From a checkpoint of a small transformer trained on Wikipedia.
Architecture: rotary positions, no biases in attention or MLP.
Each number is 500 + 25 x the weight over its row's rms, rounded and kept within 0 to 999. Layers, rows and columns count from 0. Numbers have three digits each. The size before them is the row's rms in percent of the matrix's.

# o: layer 2 attention output (transposed), 384x384, rms 0.0578, rows 20-30, columns 256-383
# v: layer 2 attention value, 384x384, rms 0.0721, rows 21-30, columns 256-383
o20 096:496459471478528501509530496485492512516519490526506490481500487502488524438481512539493482470475488529483534496537489482550467490515480533541559438532486460510508477536460510506556484498473503510471509504502526509523496518540497500484515507478492529493513541491449507526499477506487486546495530535476496486499476551530498511416506458514475520509534500464468496537495524472461510451488
v21 090:456468521447495501483456489508526502496506531508480489482483493520466489499523503487485512507493538467496481531460496461527528508483429533526499498499507463502503435532510475501465507489542520462543465497526523505475499513505502455477512461526524516414499514499474506504512496466500550491520470514510542462506534517509499477460485525503496522485499517502499497527467548500480528483498
o21 094:501462494456467524502525470551483485445488499532467536491476513483511522475492542482502506484511490505521474515498504510471494535475505501469493500458427538465517530530528534488498477473449506523459494525473526475555480510511527540499476518514523524506490502486451482514463449548502472520512473502528527519463465457491491517493498521531519459538510543492469501489548501473490476523512
v22 085:509505486496534491478521510505490478482505474485530519523513514509501506485487543497484508536464457485503456530484493456515483493522496469488509477532504482515459478505455537490516511514520497476539543571471444549510472493535557492503489459468488452492486461526467495503522520507494538506467472556509503516564541519478494494535495506504491513470500503478534471496493491504506508511479
o22 095:388507480484522479499522473521510501525502521540548520466511509487492518488459481464527513512469535533520531498477528499458541507496511506496513523544511470493488480537548503497470482486488457484486504498492471447516533500533518491511508519493506449482462514484545480523549496547526488508500555463465534483439544516545474501506488514513506480489509527479483514532503483528509485501488
v23 087:468506466478497437502514490551491469507497492455510547521552477515504515485498548490544494500514526489506488484504496502503485495492516515477439506497496499490527489532519518540513474514502443458508490536502505463503523508517485506542509512501488496458456496514527494499471452459488510507480471524546510532477520540529490522525475471497513488529506513514525522485481503497496525509523
o23 093:483489420509525500552499530526494499523490503484521471481499475471549521544512504527477554447438491508457487450491460468572533507510507506494522493480492504440486502491510561523508486494486487500488519460524508514502532506478494506494468481513539448493508468471502521507491522514539513469508509452518514470424486499502494502511514474502526497482479535485518508514474510483510497514503
v24 086:474516476500455509535496515486565518465531509480518489499491483482506487531505489510547522495506508514522440514488488487530466491465493459474499481512477499490555519499510527492452485491499491499519491477504509455475538461516533510531503532494528487493509507483479474501557484450513496519457534537510532530449486497494530468503468548516524512497511504494493538511459477517527499507498
o24 094:512495530510431507442458476500555516506498482527494492500540482504473481483518487481452495476518463528534498458509554506463507449525506498508504493517502517469497520499502502485517510503516494498489496510492513465484466501453519534505512548502484482506450496499453505481534505507518516510509501501519500446479566460452547530489498502470519528510499475477494503502503545488504467543528
v25 086:501541522494467499525436500461514495521503531460518519524478511523464501516507461495472503526490483535476468507524453509466466527468531523518477455555479488529531507510519515492517522541522496511534514520491524506505532484501520503454511532482493440504486463524506526502493530491529493539475476515496522509520524519505491472485505445508510527560491487507478485526508515506505543502485
o25 083:501476525483475528521494530506528487438509467551485521479517480513557486482521498520517510455487545479514458504500542478495507527516515477514521515507500536475507509508503487489460458480546529512512504515468457498481505469500502512462499491515521488499520508493512482493492529520499519491484519522450513529500494468470482502521475494496520498469512480483496494475476482483489502464469
v26 087:480480493493579463522498533531512547448569523418515498478537504489522514467493556512499492508463501545484489519555498473494497536483581506495501479487491506499475463520517508494504514480472435495493485480532533489482526542506528468496505525528533511494480501507474437487480480461506503514482536466518496536524469486480522471504488464461452493488520514497496535520523488516470551473492
o26 094:470538448473495542487521499522490526489492521511485512518481497463485512526502496507464493490461505467499537489478499523475519491526515485482512462483464547532547527523469484447519528501525530493488507517488507517497466555475506521536561438490466435522536507535550467502507497531488538469492523568505483510497509531472523516514465456500487473504470472462534523465501504509483490491496
v27 092:464502482490521480528488479526511502526499515482557508488494545530489476532423472521507483538525490477526434506506508448481489504526496494521501469512487519465492495527504514525518495510482434513509517472510527430514542513547510487519440497499489516522506498480498510506455456501468478459437479514506495497548474505506497497523502495490533481502485495518458491505442469482498500453506
o27 096:527511537469511459491502500494528497485521472482518489518507492487520495478494482499498477535476493481516506518459485535493492506472527503490472470543540482492510498522516497473456525477511480482513515572495448554530537486493501528514502529464508468499536515487499498512518500513554467416467496463508519479447485508474541531557515467512482486517455511469480483510511514490509487498503
v28 086:497500525485472496504478470517485523526461429530482494467476581489488452518493469464468490526507475540490518489490517512501509523559526494517494486512520478577486517462522485529484476514489506494486485492538465499505560505524490502538499471473518526500544507530551504490487519523498527502532452506466513469522495516529481498524510463563525492517543446468494496534445516465501484457526
o28 091:425454496510461518520512559505516537517523537537468502555468577501513533444490505491533498526499497488531541496511457510506506514522509490500507452486470482474503492462508517503486489506485464562495507518514498461493502518509501467508468468473535536489508494499518502482503492484511464495531534500499485467517491468526508503490502529504533468500509509477497516513456460521512490547437
v29 092:512519462505498492465451543497534472496528490550508487500484505511512493478496496485485545455469507549491515518521431477516453502445500505500470486526510509478516543516519546524479481502490536505483479539516522535556499468471469447496500488479483490503491486475448477506528533472526505503521512489500482434483527531494520535510501491501519506518526489486530545495497516472475506522486
o29 095:528540486483480520483508509502507470465479503429485513529499537531483493470548524495488532474490518528489452551533516479518489481475507499518514471466472490486483528475496506506508520475500489502492503492458525463486494460476463512498492491481494485485524491500533481516511523480536511524551487518520431544497512491560499481494515499536509467497551494517486499529512536500481501488506
v30 082:521527477501500547537510517496464504485499536517500519538499497463503538490498514518470535500495461501507469561529489488543516515490506513557496529469469481512478493506497480487487507477493499505522516507473497524502501527505525503454502471480527521522534570524497498495508495495485509462498518513499509497506519513497492471470497489502511496469494466471516515541521477522481495508499
o30 095:483493465482472479521499486517485504451529516507547510495459487489483519487465464468514512494505500520499530523498468527508495479482479513509487512538454495502502453557483535490503490498459523487459483478523493537512480549471486459548478456508477509507463517500499451501505527520514462490474500531508489465498498543537529513516475497542477520476503503483518513541516510564523478504496